python train.py --n_layer=16 --head_dim=32 --norm_eps=1e-05 --positions="rope" --bias="none" --extras=["local attention windows", "gated attention", "exclusive self-attention", "value residuals", "hashed n-gram embeddings", "a smear gate", "learned residual scales", "skips across layers", "norms scaled by depth", "capped logits"] --init_std_up=0.053 --init_std_down=0.00573 --lr=0.00127 --warmup_steps=238 --batch_tokens=[16384, 32768, 49152] --seq_len=512 --train_tokens=207800000 --steps=6991 --dataset="wikipedia_en"
Each number is 50 + 10 x the weight over its row's rms, rounded and kept within 0 to 99. Layers, rows and columns count from 0. The size before them is the row's rms in percent of the matrix's.

# layer 13 attention query, 192x96, rms 0.194, rows 0-40, columns 0-47
082:39 46 43 60 56 39 46 49 58 50 63 43 46 47 53 61 52 60 58 38 43 62 65 53 62 41 33 59 55 50 51 52 59 49 66 41 25 53 36 60 54 45 69 66 53 47 63 50
061:62 45 53 55 50 56 54 47 57 42 31 43 54 73 38 26 50 55 32 53 52 54 41 55 47 50 47 39 59 49 44 44 70 57 42 54 51 55 57 57 54 58 59 51 58 65 47 46
085:62 50 44 58 50 51 38 37 59 39 46 56 58 34 46 53 47 37 39 50 44 56 51 45 41 49 50 59 69 61 57 55 52 70 55 66 28 54 57 58 36 45 54 50 50 64 41 58
105:37 46 56 48 42 54 58 59 50 52 57 48 39 71 57 38 34 67 55 53 48 50 47 47 54 60 45 25 57 43 32 60 58 36 39 39 64 37 39 37 62 41 48 55 49 53 72 49
099:40 51 47 33 61 51 58 32 56 75 42 51 42 53 56 30 27 40 37 52 63 47 23 47 51 41 65 49 59 55 41 53 52 53 60 47 61 43 49 43 66 46 59 41 50 58 65 41
095:53 59 36 63 46 38 31 62 48 55 49 45 41 45 51 52 58 67 57 71 35 55 51 48 51 40 69 61 43 55 40 51 63 64 46 59 38 46 57 54 47 53 34 53 32 45 70 46
116:39 74 29 47 49 63 54 35 44 33 24 65 51 53 47 38 46 63 67 48 56 46 48 53 54 36 54 57 40 56 50 48 43 60 50 30 62 55 23 64 48 58 46 45 44 47 37 43
108:57 55 54 65 60 43 74 53 41 48 60 49 43 70 53 50 46 55 46 40 49 57 53 54 39 37 61 45 52 42 56 46 57 50 71 31 42 69 45 63 48 44 50 51 57 42 59 54
085:59 53 24 55 59 51 65 37 52 26 40 41 28 50 61 65 48 47 27 30 45 59 48 55 47 51 60 55 43 56 60 55 44 48 38 33 56 50 64 51 52 35 52 44 53 48 44 39
087:55 44 40 45 53 45 36 56 53 44 63 70 67 37 41 61 59 59 68 29 48 57 61 49 53 45 60 52 34 53 56 42 32 55 65 61 47 69 44 55 48 49 53 62 46 50 44 50
086:53 55 57 65 55 62 48 52 60 62 35 43 50 60 41 49 55 45 39 57 55 48 47 45 39 53 59 60 64 51 53 64 59 52 56 47 65 34 64 46 43 48 50 39 43 61 62 41
109:62 60 39 67 52 68 34 58 50 39 63 39 57 59 56 50 56 46 48 45 39 55 48 54 40 46 58 50 66 40 65 47 59 52 38 51 42 52 63 55 26 50 50 36 45 26 42 65
118:35 34 54 36 39 38 70 41 56 69 57 52 45 54 44 41 40 49 49 47 61 50 45 51 64 53 43 34 54 40 31 56 53 40 48 44 59 33 42 41 65 45 48 58 50 62 68 29
111:44 42 50 37 29 43 53 56 58 43 57 49 53 49 52 46 51 41 61 45 42 46 63 46 65 59 51 33 42 27 47 64 43 48 49 33 43 35 48 60 51 48 52 65 58 62 50 48
113:76 45 64 44 40 39 55 46 37 46 55 56 45 43 49 55 59 50 41 49 37 39 40 38 50 49 50 56 43 28 40 45 30 51 37 31 46 60 49 43 58 45 53 56 53 52 53 56
127:51 40 70 40 47 56 50 38 53 51 58 69 71 53 36 54 44 31 60 60 36 56 61 51 55 38 46 52 45 49 62 43 43 49 54 42 47 48 36 57 41 61 60 57 57 50 49 59
104:41 53 54 58 51 42 33 55 51 52 48 52 47 58 49 58 53 33 39 45 51 61 46 55 56 60 42 38 54 47 56 51 44 54 36 57 34 55 65 45 41 55 54 60 62 60 52 39
106:74 68 44 43 52 51 53 59 64 46 27 36 42 50 42 38 40 46 42 60 60 42 53 41 62 47 48 58 55 40 43 40 42 66 51 43 62 57 45 62 50 51 52 50 50 55 32 45
099:53 52 49 54 56 69 31 49 40 53 54 48 48 39 53 49 54 33 46 41 48 44 62 35 57 56 23 40 44 44 61 45 42 72 42 65 49 61 70 66 44 51 40 48 52 58 58 59
085:73 54 45 36 40 38 44 59 43 49 56 68 47 53 31 61 54 59 67 65 46 63 74 49 44 56 52 64 58 39 55 47 65 45 41 53 46 45 46 60 44 48 33 57 41 51 49 44
095:57 55 55 56 53 42 37 64 70 65 40 49 51 60 75 36 47 61 47 53 52 58 45 54 49 43 57 59 55 66 50 56 65 41 45 46 52 50 41 54 39 49 41 43 50 56 72 54
102:49 42 51 49 51 34 43 38 57 43 67 72 38 48 50 70 60 58 63 45 45 52 43 63 35 49 47 43 66 41 53 61 68 45 60 65 46 43 52 52 69 33 66 71 51 42 41 64
100:36 57 48 41 37 74 61 48 75 53 48 56 36 52 71 46 36 39 34 48 48 62 45 27 40 61 74 43 58 66 44 56 56 49 63 57 49 54 55 53 54 56 60 36 57 48 32 74
110:42 66 46 45 70 35 49 51 48 53 47 47 55 50 51 54 63 29 34 58 49 40 68 63 50 56 36 41 43 48 71 46 22 46 45 55 54 53 43 21 57 59 54 53 29 56 54 50
104:42 35 45 46 44 37 43 36 50 73 41 55 48 43 39 46 46 47 64 46 62 69 54 61 39 47 63 41 54 37 48 58 55 51 44 38 56 48 51 56 36 46 41 46 56 34 66 50
095:43 43 45 44 43 57 59 54 29 39 58 48 53 47 42 47 47 28 40 65 53 52 39 49 41 48 56 54 72 49 48 51 50 48 54 60 40 50 32 39 36 44 36 52 27 39 55 45
081:48 55 36 49 47 46 51 53 52 23 57 43 48 65 44 63 68 49 59 64 34 37 63 41 53 61 40 42 57 49 61 52 44 33 55 53 59 41 48 40 44 47 38 52 53 59 43 52
110:70 56 51 54 38 52 56 57 41 54 59 59 58 58 43 45 42 63 49 49 27 49 57 39 57 49 62 54 34 50 66 63 45 53 40 47 42 58 58 39 56 48 57 51 44 60 57 65
108:53 64 42 52 40 44 54 58 65 53 41 67 38 52 40 56 47 40 51 44 42 44 51 28 48 47 56 64 38 34 18 48 49 54 41 56 56 56 46 50 68 57 53 66 31 52 33 42
103:45 56 63 49 60 51 61 51 75 34 54 48 52 31 42 46 46 56 37 39 36 31 50 51 45 41 47 42 56 59 65 51 51 64 53 63 53 50 38 62 59 48 56 37 36 56 47 65
110:56 40 49 41 40 62 46 71 31 42 63 47 34 41 55 56 50 47 64 63 41 55 34 34 49 59 70 59 31 54 64 65 58 29 48 62 46 40 47 45 46 46 48 52 49 49 46 45
095:68 59 54 55 52 46 56 43 64 53 50 49 64 64 48 54 70 58 65 38 63 67 79 48 56 37 49 45 26 52 47 34 66 54 52 48 58 59 47 31 61 52 47 43 62 73 61 63
088:52 41 51 43 41 49 50 42 51 59 65 54 55 59 40 57 45 35 82 47 60 52 50 53 54 57 44 49 34 62 63 58 54 38 52 54 46 51 50 45 45 35 46 57 48 60 46 47
099:49 59 48 61 63 67 47 67 60 61 27 44 52 61 64 35 38 40 39 57 58 50 47 44 41 59 55 60 51 61 48 40 53 58 45 56 51 52 66 39 54 64 54 40 53 50 47 60
101:53 74 38 51 71 70 39 53 66 37 40 51 53 48 55 42 55 48 15 56 48 54 52 60 44 38 51 62 70 54 60 41 32 56 50 50 47 57 63 50 45 56 54 40 46 38 34 60
098:55 63 56 59 75 62 52 49 42 38 34 54 49 40 47 58 57 43 37 50 56 46 51 49 31 36 55 64 58 59 58 25 44 46 62 60 38 57 58 62 34 66 52 36 42 43 41 53
140:35 31 61 41 47 31 53 39 47 62 49 48 60 48 46 47 29 46 58 48 44 38 52 48 70 64 48 36 43 41 39 61 57 45 43 37 65 34 46 51 67 39 54 56 52 71 63 42
089:55 36 43 53 61 53 45 69 30 52 60 44 39 44 74 47 49 52 34 60 43 42 48 44 63 48 44 46 61 45 50 34 67 50 50 39 65 49 40 46 43 76 37 62 39 48 48 57
098:74 52 33 50 41 32 56 76 56 43 42 47 48 51 41 37 36 62 49 50 49 59 60 37 63 56 47 47 56 50 50 52 46 63 30 48 51 57 41 56 53 51 51 58 54 55 45 38
100:47 48 65 46 58 26 49 64 37 43 52 42 49 57 45 46 51 39 39 48 54 67 61 36 47 31 48 51 33 53 44 38 42 49 45 50 64 61 50 37 49 51 32 42 51 55 60 41
091:52 44 54 54 41 50 47 37 52 46 54 48 74 47 48 64 79 47 34 57 50 61 53 46 50 51 54 45 42 40 28 48 63 35 56 61 39 39 42 60 49 50 50 61 43 58 50 44
# layer 13 attention key, 192x96, rms 0.191, rows 0-39, columns 0-47
086:51 39 46 65 50 37 59 37 56 38 60 51 49 41 43 63 54 43 49 44 35 62 49 50 43 44 66 43 63 43 48 59 48 36 44 49 34 58 41 47 63 57 64 51 51 60 47 55
089:57 73 46 59 46 49 49 47 45 52 36 37 49 61 57 37 45 65 45 67 51 61 35 46 46 57 45 50 52 52 70 42 65 65 64 36 38 44 52 56 32 66 50 49 46 37 54 55
079:51 44 50 54 58 59 35 38 62 50 55 49 70 42 58 56 54 50 48 50 40 64 57 40 45 37 42 57 58 69 59 52 39 59 50 59 21 45 53 74 44 56 40 42 42 46 62 53
088:46 66 28 58 44 37 42 63 45 44 55 49 47 70 51 57 46 52 53 42 39 56 63 48 49 64 49 42 51 42 31 60 35 50 48 55 54 39 67 49 60 44 60 54 70 52 67 48
074:52 47 64 36 50 45 63 38 56 61 38 45 35 56 31 47 41 34 64 61 42 29 29 58 37 37 55 44 33 87 57 47 52 63 49 50 60 62 48 46 59 43 51 52 51 47 70 59
086:41 46 64 47 48 34 51 49 51 46 39 40 59 44 33 45 56 47 65 63 43 43 33 37 50 44 55 50 31 48 39 37 48 49 64 54 42 56 38 56 61 42 42 46 54 61 67 44
105:39 45 44 50 53 54 48 42 49 40 33 49 53 56 39 38 46 43 68 73 43 50 54 47 54 62 49 64 50 54 48 43 47 50 34 39 58 48 47 59 44 63 37 50 77 56 57 14
093:59 42 50 55 63 54 56 41 30 59 41 75 35 66 49 51 44 39 52 47 48 56 40 43 47 30 63 32 55 49 58 55 48 58 64 58 44 54 45 54 58 56 57 34 35 50 43 47
086:55 50 46 52 44 54 46 37 58 48 43 54 38 62 50 57 58 43 53 39 56 45 70 45 51 61 50 45 30 35 37 50 37 65 58 37 57 35 63 42 50 43 52 56 62 73 52 45
082:38 27 52 43 51 39 55 62 46 50 54 39 68 49 67 44 40 46 66 56 45 58 51 48 48 51 56 47 55 42 54 49 59 57 47 39 61 66 35 56 48 59 40 55 40 42 50 33
094:56 61 75 59 56 74 53 50 49 49 31 41 54 36 38 55 52 60 45 60 56 46 45 42 44 45 40 61 64 57 63 42 69 52 42 54 45 50 53 41 36 51 33 36 31 50 45 46
109:54 51 44 60 57 65 41 51 57 59 42 29 56 52 63 43 66 56 41 56 40 60 50 40 41 44 41 50 63 58 59 57 53 47 52 54 30 58 49 50 32 58 38 21 30 35 54 52
126:35 40 60 37 36 37 60 46 54 56 58 69 56 57 48 55 33 49 50 47 40 47 47 57 70 56 53 33 37 53 37 54 48 53 55 49 60 36 52 51 73 35 70 82 56 66 61 55
113:39 30 56 36 34 46 63 44 45 51 48 46 57 61 43 36 38 49 61 49 53 44 46 54 49 63 49 34 46 33 56 55 45 47 46 52 58 45 39 44 57 48 54 63 49 69 45 48
108:63 46 73 43 48 31 51 52 42 52 51 50 43 65 45 32 55 43 50 39 50 52 47 51 38 43 61 53 31 39 50 39 35 55 35 43 65 50 51 44 50 52 50 55 57 29 45 45
111:54 40 48 41 49 55 63 59 53 46 65 51 69 51 33 46 42 25 57 35 32 56 63 35 53 26 67 49 54 43 54 51 39 39 41 45 47 24 43 57 53 62 61 56 55 50 51 47
101:50 64 64 48 53 58 33 55 63 39 61 52 37 63 69 57 65 43 52 48 46 69 59 43 54 45 44 58 64 58 58 53 43 60 65 44 32 51 49 57 49 50 47 49 43 43 45 63
120:57 53 31 47 49 47 49 53 64 50 42 46 63 53 43 46 43 51 62 61 39 43 60 47 59 44 64 45 56 65 45 52 46 73 54 48 45 54 53 69 43 63 64 47 42 46 39 49
093:54 47 53 50 52 71 42 63 27 57 55 34 45 50 49 29 48 31 38 43 70 41 58 45 60 51 53 52 31 43 49 51 58 41 43 68 53 62 43 67 36 61 34 45 45 50 47 52
099:51 54 45 44 51 39 56 57 52 61 53 56 67 56 44 38 46 55 67 42 59 46 61 37 47 44 42 58 56 47 42 48 73 28 42 60 40 50 20 62 35 42 42 49 29 60 44 43
094:34 47 32 59 65 50 52 49 54 51 51 39 51 78 48 39 54 39 59 38 58 52 52 38 42 52 76 50 49 36 50 57 55 56 51 41 61 42 52 48 60 51 43 47 57 49 71 45
116:36 42 71 45 51 48 50 51 51 44 58 67 40 47 50 54 54 52 71 43 54 49 45 39 53 41 40 57 58 56 52 49 60 29 61 73 23 54 42 66 62 46 66 40 35 43 29 48
097:40 50 45 65 51 62 49 41 47 54 39 36 33 41 59 27 34 49 43 49 54 62 31 45 46 78 56 32 52 56 62 53 54 47 53 67 49 34 44 40 62 38 44 38 60 51 48 71
106:43 49 48 49 59 47 51 39 50 51 70 38 53 50 58 61 63 32 46 64 48 56 69 57 39 57 65 45 47 57 65 50 41 38 50 50 68 57 45 53 65 61 33 54 56 22 62 42
103:51 47 58 44 48 53 43 51 37 63 50 64 66 55 49 38 50 52 59 51 67 50 45 50 50 42 35 54 65 41 59 47 65 49 41 39 48 26 42 54 42 56 45 51 53 51 71 49
087:46 60 25 44 42 54 59 60 32 38 41 44 46 57 38 36 33 24 46 40 50 52 53 32 42 53 41 45 45 49 53 48 53 49 53 56 53 59 32 47 41 38 44 60 36 57 52 37
098:46 68 47 49 42 49 60 33 52 40 44 48 33 49 47 55 76 42 60 61 58 38 54 35 56 43 30 46 56 55 61 52 37 55 54 58 54 59 35 38 48 38 34 62 37 50 36 58
102:72 57 67 55 53 39 47 53 45 63 50 55 45 52 52 53 49 45 42 48 39 38 53 57 31 55 62 56 33 51 60 46 47 61 44 61 46 57 50 39 59 52 41 43 41 46 62 76
118:43 45 35 58 37 43 47 54 53 69 52 57 69 44 58 47 40 54 47 55 65 57 40 38 50 47 48 57 46 40 30 39 46 54 32 58 59 41 42 39 58 48 54 58 27 58 54 52
094:53 48 47 46 60 53 47 59 49 52 49 41 57 21 36 49 32 45 37 55 55 45 51 38 44 46 46 36 45 40 56 48 79 61 46 69 53 35 61 58 51 51 49 53 53 43 59 32
102:41 48 55 63 45 46 62 68 34 47 49 44 49 41 50 45 51 38 68 33 48 40 36 54 47 54 52 64 32 38 62 46 53 38 44 51 63 56 48 35 50 41 54 55 41 47 51 54
114:55 46 67 47 54 56 52 41 49 47 44 46 78 54 52 50 64 41 66 45 51 53 60 35 59 43 51 38 36 55 55 41 64 41 43 53 61 46 53 54 55 55 43 34 68 48 53 60
076:52 60 52 36 39 55 49 67 44 45 48 58 61 33 39 57 42 38 61 67 48 40 50 41 43 39 54 33 53 53 49 63 52 38 45 66 45 59 48 45 54 60 50 60 68 40 54 57
113:49 53 43 75 68 55 49 49 47 36 47 43 51 63 63 41 43 55 51 52 45 60 69 62 45 54 51 57 52 63 56 43 56 64 46 48 60 52 69 44 31 45 55 39 36 47 64 64
106:55 64 52 64 69 58 50 54 57 59 46 29 29 66 54 27 46 44 38 48 45 60 35 56 40 56 57 53 76 54 56 38 50 66 49 57 44 53 58 44 47 53 38 33 35 47 50 59
079:54 50 65 60 64 50 56 48 57 48 35 64 61 53 58 41 34 50 56 50 57 41 49 39 47 37 57 57 40 52 38 38 58 44 49 53 51 45 60 45 38 53 55 44 29 36 62 51
113:42 38 56 46 33 36 52 37 44 55 55 46 49 38 43 64 51 42 51 52 48 39 41 47 78 60 47 34 46 47 39 67 57 48 62 46 53 36 41 50 75 44 55 60 59 60 55 42
108:42 49 41 47 56 59 58 58 41 49 63 41 42 59 54 37 37 49 52 41 57 57 55 52 61 37 40 48 51 52 54 51 55 58 48 48 55 39 32 45 55 57 51 78 48 61 60 53
103:58 35 59 56 45 25 53 52 49 61 37 41 58 38 41 43 33 44 59 54 45 39 45 40 60 57 49 43 55 50 49 47 60 35 54 39 74 49 32 63 45 39 50 43 60 45 40 62
100:39 50 50 46 71 37 42 35 28 48 46 44 54 62 59 58 63 37 51 40 43 75 40 44 60 42 60 55 40 49 61 40 44 56 36 44 51 51 50 50 34 45 47 52 39 59 50 53
# layer 13 attention value, 192x96, rms 0.175, rows 0-31, columns 0-47
103:51 57 61 45 56 39 51 41 49 43 43 48 68 27 41 68 51 53 63 40 54 54 53 53 47 38 47 52 45 57 45 41 42 31 35 48 51 50 69 45 53 59 50 51 40 55 36 63
096:51 44 63 53 57 38 42 52 49 41 50 59 45 58 39 73 64 48 53 50 51 61 59 38 60 35 41 52 62 34 48 64 49 67 34 40 24 45 23 34 55 49 49 53 44 62 63 50
108:50 45 32 53 59 43 55 51 46 69 49 50 52 50 45 47 44 53 62 49 40 60 61 45 55 52 46 59 54 40 62 47 30 36 52 31 38 52 54 30 53 57 41 52 57 60 39 29
111:51 36 54 42 57 44 46 52 42 46 56 51 45 34 63 27 47 26 39 39 53 58 28 40 46 47 59 42 56 54 55 38 44 68 67 43 47 45 45 67 54 45 55 49 62 71 59 49
102:45 53 60 45 59 48 54 66 45 47 50 38 56 46 45 42 50 56 52 36 16 46 53 43 56 48 73 48 62 57 47 57 28 43 44 55 49 64 53 43 43 40 54 58 38 56 53 36
105:50 55 37 39 48 43 42 44 51 48 55 45 46 38 62 47 53 35 59 52 40 41 59 52 57 42 63 58 40 53 76 52 39 65 77 40 44 46 44 60 40 44 50 40 42 57 57 47
102:35 61 39 43 54 60 68 52 58 39 44 64 34 53 44 64 49 62 50 72 49 38 51 62 42 50 40 48 50 50 43 65 44 21 21 55 40 51 56 55 56 54 61 55 33 52 43 39
106:35 52 53 41 54 49 68 70 46 70 48 41 34 60 66 34 63 68 37 18 60 50 65 48 46 49 40 52 54 62 34 52 49 59 32 46 49 50 45 49 54 49 40 50 50 33 50 52
120:50 50 60 35 58 62 46 63 51 54 44 44 48 43 54 69 44 49 21 49 47 60 31 55 46 54 55 51 60 39 55 56 61 64 53 57 34 42 50 37 44 50 48 63 27 44 42 36
108:42 40 60 60 36 44 34 44 47 41 61 53 71 36 43 34 51 50 59 62 40 47 34 49 49 44 66 47 56 32 53 45 74 51 50 26 52 46 48 52 41 50 43 52 53 55 50 60
116:44 57 49 59 53 38 45 58 67 49 34 54 64 60 42 21 52 66 47 42 23 46 65 44 53 48 50 43 58 52 45 58 58 68 48 65 67 50 52 62 43 39 39 41 42 47 49 39
097:55 50 53 60 53 43 58 60 46 51 46 33 51 22 48 50 39 56 61 50 33 52 34 72 53 46 39 55 54 55 45 46 24 55 37 53 44 36 57 55 57 59 59 56 48 46 49 45
094:77 59 54 58 57 40 38 62 53 51 40 28 64 37 39 35 48 71 54 56 56 50 52 62 54 56 30 44 61 49 48 43 64 46 51 38 62 38 55 35 48 46 46 47 38 49 50 41
101:43 69 58 54 45 46 31 51 31 42 55 63 47 58 56 42 45 59 66 46 48 64 49 48 55 46 56 45 47 34 55 63 54 24 53 50 40 66 56 48 40 73 47 45 63 52 50 51
107:69 36 43 44 43 41 44 37 47 44 45 60 54 54 58 72 53 36 46 30 40 54 65 56 38 39 39 50 40 54 40 62 70 30 60 55 49 58 50 47 49 49 52 51 45 45 47 44
087:49 39 44 54 62 37 57 62 59 59 52 58 47 45 51 30 46 39 56 36 42 44 39 46 53 54 52 31 32 55 65 55 65 30 34 48 40 55 70 72 54 54 43 50 55 54 53 75
127:33 49 45 46 36 37 35 46 40 26 44 37 50 54 47 37 50 40 53 72 35 55 57 56 52 56 73 51 47 55 55 70 51 48 48 60 41 45 38 57 48 56 58 59 46 48 32 56
110:59 47 37 56 51 54 56 45 69 47 52 39 49 26 62 54 48 49 64 29 44 61 49 53 41 52 56 55 59 36 74 48 42 62 56 43 55 33 61 54 52 51 53 59 59 54 53 32
106:39 51 65 48 43 56 66 46 54 63 55 61 47 52 38 48 52 74 49 47 52 54 38 45 49 41 33 53 64 54 44 39 32 37 36 40 32 52 32 48 64 46 45 47 60 48 60 46
134:38 51 51 51 51 32 48 44 51 26 60 49 47 49 43 44 51 38 61 53 30 72 50 59 54 45 49 50 60 58 77 61 48 46 68 55 41 57 38 49 45 58 51 49 35 50 44 46
100:36 42 77 45 50 51 37 44 56 40 61 64 44 46 55 59 51 56 47 25 56 48 39 62 58 49 47 47 55 47 50 50 51 67 38 67 56 65 46 45 55 57 46 50 64 63 46 53
097:49 48 59 56 50 51 51 64 67 52 50 69 66 32 42 61 45 46 46 51 64 48 39 44 44 48 55 53 46 47 36 47 37 48 37 51 69 47 55 60 39 61 51 53 69 51 38 28
114:56 54 56 64 53 50 40 56 63 77 44 36 38 53 57 23 37 42 59 65 49 66 58 61 42 58 49 50 44 44 39 44 56 60 50 49 59 68 45 31 51 70 44 54 58 46 48 36
100:37 47 61 46 48 53 53 49 58 63 41 42 55 57 42 44 62 68 51 49 49 56 40 55 65 55 81 56 44 46 35 50 46 33 45 45 40 31 28 64 51 52 46 53 50 47 52 29
102:63 61 46 41 50 35 69 41 45 72 47 56 40 59 48 62 50 51 46 22 44 35 65 57 31 41 55 51 41 70 53 42 35 47 59 52 55 47 61 59 40 78 52 53 35 40 44 57
098:51 70 48 36 53 44 44 41 35 48 61 58 40 62 36 48 51 52 62 68 67 72 63 65 57 45 47 57 37 45 34 53 53 67 56 55 58 49 51 49 54 62 52 51 56 31 46 30
103:36 62 43 43 40 61 50 52 78 40 39 65 62 54 57 56 47 46 39 37 41 60 55 62 47 59 59 51 54 36 47 61 58 57 38 52 46 42 43 53 43 56 34 49 52 64 50 54
114:44 56 61 44 60 57 51 46 44 44 45 43 35 60 17 25 42 51 34 58 55 40 38 55 60 48 72 50 55 53 55 41 49 50 40 56 51 56 55 59 47 35 58 51 49 45 49 67
102:48 38 54 50 48 51 43 35 40 47 53 46 50 54 65 51 51 42 46 44 47 58 61 48 44 63 64 51 32 60 39 38 48 54 57 56 45 39 53 79 45 57 46 51 47 49 36 41
082:63 41 42 56 45 60 58 53 83 53 56 43 45 55 45 53 46 74 62 46 45 42 41 54 55 47 41 38 56 46 54 55 44 53 48 45 27 66 51 60 56 69 56 47 50 44 39 39
111:53 51 51 47 72 67 48 52 39 51 60 43 72 36 57 39 43 48 54 59 40 59 57 49 53 52 30 48 47 64 47 46 61 49 47 24 57 44 66 60 50 33 43 54 61 52 37 54
094:49 70 33 62 51 56 66 53 46 63 39 45 47 59 54 38 52 59 62 57 50 66 62 67 38 45 45 55 41 34 51 44 42 49 44 57 58 46 47 49 66 70 62 53 63 41 46 42
# layer 13 attention output (transposed), 192x96, rms 0.169, rows 0-31, columns 0-47
113:52 69 39 51 40 48 55 57 44 68 45 45 50 55 47 54 47 55 51 33 54 51 51 49 61 48 67 41 61 55 58 22 39 51 62 51 63 43 52 41 66 35 43 50 44 31 43 33
108:45 29 52 38 47 46 47 40 67 53 49 48 44 57 56 54 51 50 44 41 58 32 45 51 63 51 55 47 40 61 46 39 38 39 67 45 59 52 42 68 30 62 36 46 44 59 51 59
104:45 58 54 49 56 48 46 47 63 44 43 58 42 53 35 49 80 67 63 66 50 57 55 48 40 59 66 43 50 57 46 47 47 44 37 56 46 48 49 51 31 48 38 46 45 38 38 41
102:47 35 49 80 39 48 43 43 60 47 60 37 58 59 35 57 38 59 58 60 48 51 55 46 47 54 52 66 41 55 47 71 50 45 53 55 39 38 56 74 56 47 62 67 31 41 48 53
110:48 58 52 57 42 58 35 59 57 35 52 30 52 46 44 56 46 38 29 52 61 44 51 51 38 51 43 40 49 44 34 52 40 42 33 46 48 40 45 50 43 49 50 47 50 45 37 76
086:46 37 38 45 28 42 40 63 48 43 68 39 60 34 37 37 54 46 46 35 43 54 39 64 54 58 53 39 59 51 42 59 59 57 29 62 41 65 70 59 50 57 61 52 47 39 58 52
097:65 74 45 46 38 38 53 61 32 44 45 32 49 57 49 48 54 60 52 49 58 45 40 54 55 46 53 51 28 45 48 62 46 48 51 59 50 49 54 54 42 55 62 35 52 33 50 44
101:39 43 48 37 46 41 35 47 59 45 55 40 49 55 37 52 66 32 49 60 51 41 43 67 37 49 31 41 43 59 63 35 66 46 53 48 54 41 62 46 61 43 47 61 55 53 60 51
131:42 27 41 42 60 57 47 46 56 64 42 52 47 53 34 52 50 46 45 58 45 52 61 41 58 47 55 40 49 63 42 56 61 54 31 56 51 39 43 54 28 54 50 47 68 53 59 49
103:35 55 47 55 58 75 58 68 55 59 38 65 60 52 55 50 24 55 58 52 30 47 36 65 49 46 33 49 63 45 63 59 50 51 36 53 56 40 39 63 48 47 45 61 52 47 58 39
111:53 51 47 49 40 62 33 49 51 54 66 51 59 43 68 62 65 30 54 61 60 48 35 50 33 66 48 51 38 42 62 55 55 51 39 45 28 58 38 45 67 44 46 55 62 71 51 69
098:49 50 44 40 51 38 56 51 48 47 59 52 31 79 53 56 72 42 51 62 61 46 54 42 59 50 52 46 68 53 53 52 58 44 60 52 33 42 45 40 58 54 41 44 41 35 41 66
104:38 54 49 45 69 64 50 46 53 54 43 52 41 64 59 57 44 61 50 54 55 50 54 44 67 58 47 39 45 63 39 45 42 59 68 39 35 56 60 61 57 47 47 60 62 55 50 50
096:35 45 67 28 54 52 62 54 65 54 42 61 48 49 44 53 54 56 48 51 60 55 63 56 39 52 51 36 64 62 43 48 64 44 41 64 54 50 45 49 54 54 41 35 58 42 57 48
095:29 56 49 39 61 58 53 63 39 45 47 51 48 53 32 55 50 56 54 37 62 41 48 58 53 50 51 36 61 64 44 36 29 65 36 62 47 57 57 37 44 41 40 52 43 40 48 57
099:49 56 53 59 33 53 62 53 57 33 38 52 58 57 46 56 21 45 49 49 61 39 49 37 51 48 44 48 15 38 57 45 42 62 46 43 53 45 57 45 54 43 46 62 57 49 34 68
071:59 56 55 59 49 56 53 67 53 49 67 55 61 54 41 53 45 47 37 42 44 40 52 43 39 47 38 58 31 54 50 55 44 55 29 64 47 41 47 44 34 39 52 42 42 48 39 54
107:49 48 44 47 44 38 56 57 54 39 18 53 34 46 53 60 47 52 47 62 48 58 56 43 68 31 52 56 39 46 52 49 36 54 53 31 51 53 60 39 56 38 46 38 52 66 53 53
105:33 47 52 60 58 56 40 29 42 44 60 39 47 42 44 57 33 35 59 32 61 76 23 44 54 49 50 38 64 34 59 45 49 50 51 49 63 42 51 47 45 63 46 46 39 40 53 57
084:51 52 31 56 60 45 39 54 50 59 63 62 52 45 51 58 41 56 44 44 60 52 54 52 71 48 50 49 42 45 36 45 62 58 48 39 48 54 63 60 61 43 54 57 59 51 56 50
098:54 46 52 50 63 56 54 72 54 52 47 35 68 57 43 54 46 41 50 35 64 47 59 49 43 69 65 36 57 56 52 53 59 56 44 30 47 44 50 44 57 49 61 63 48 63 44 63
111:54 54 57 30 58 45 56 60 46 41 39 42 50 59 35 51 67 53 58 41 42 48 59 37 58 82 38 51 76 44 41 54 59 42 48 49 41 57 47 54 41 57 51 36 31 38 55 47
085:44 44 53 54 67 47 53 24 45 36 50 55 45 32 47 69 48 38 32 35 63 43 49 53 45 51 49 31 60 73 53 59 56 62 60 55 33 51 35 58 52 41 49 50 55 58 64 47
101:46 39 58 44 75 50 52 47 51 50 65 57 53 56 58 37 54 43 60 52 43 60 53 41 33 61 45 29 46 66 38 53 60 70 55 55 55 45 61 55 45 53 39 39 59 58 62 65
107:52 58 42 42 55 45 37 38 60 57 52 57 52 57 34 51 52 51 56 47 53 57 50 49 49 45 54 54 68 46 43 39 58 49 61 52 40 50 50 32 59 30 36 57 50 25 33 39
102:57 44 46 50 52 61 51 33 65 50 40 53 49 54 46 43 46 52 48 38 50 58 48 49 50 48 65 47 42 56 31 66 56 41 58 51 39 44 39 65 82 52 71 46 54 52 46 58
096:55 60 62 60 54 51 68 55 59 54 59 55 49 45 33 47 46 51 37 57 48 62 42 52 46 65 55 41 52 42 59 54 55 43 32 53 32 44 36 47 55 53 46 72 44 51 69 56
108:46 51 67 66 70 48 55 50 59 33 63 52 49 55 44 52 48 56 41 55 42 53 36 45 26 47 25 43 50 51 34 49 52 57 52 31 48 32 48 69 47 62 43 36 70 37 54 47
108:54 65 68 45 32 40 45 47 44 55 51 54 39 47 53 62 46 40 61 40 52 40 59 26 71 43 42 38 64 55 38 54 49 70 65 56 51 61 44 49 34 50 52 64 36 51 58 49
096:57 52 54 56 34 59 47 37 39 57 40 55 26 41 53 35 38 51 41 42 56 50 38 47 47 52 58 53 59 59 51 32 51 57 59 47 65 36 58 44 39 36 66 58 46 52 38 62
111:54 32 23 53 48 43 45 53 48 58 51 35 45 78 44 56 59 63 48 54 41 49 44 51 47 36 56 48 41 43 40 34 54 49 49 58 54 54 61 56 49 54 62 50 41 42 36 55
105:48 42 47 55 52 45 37 51 46 55 47 52 64 56 58 63 50 58 38 42 39 73 65 57 61 46 49 51 70 37 49 69 45 52 43 44 51 50 50 47 38 45 48 46 33 54 38 42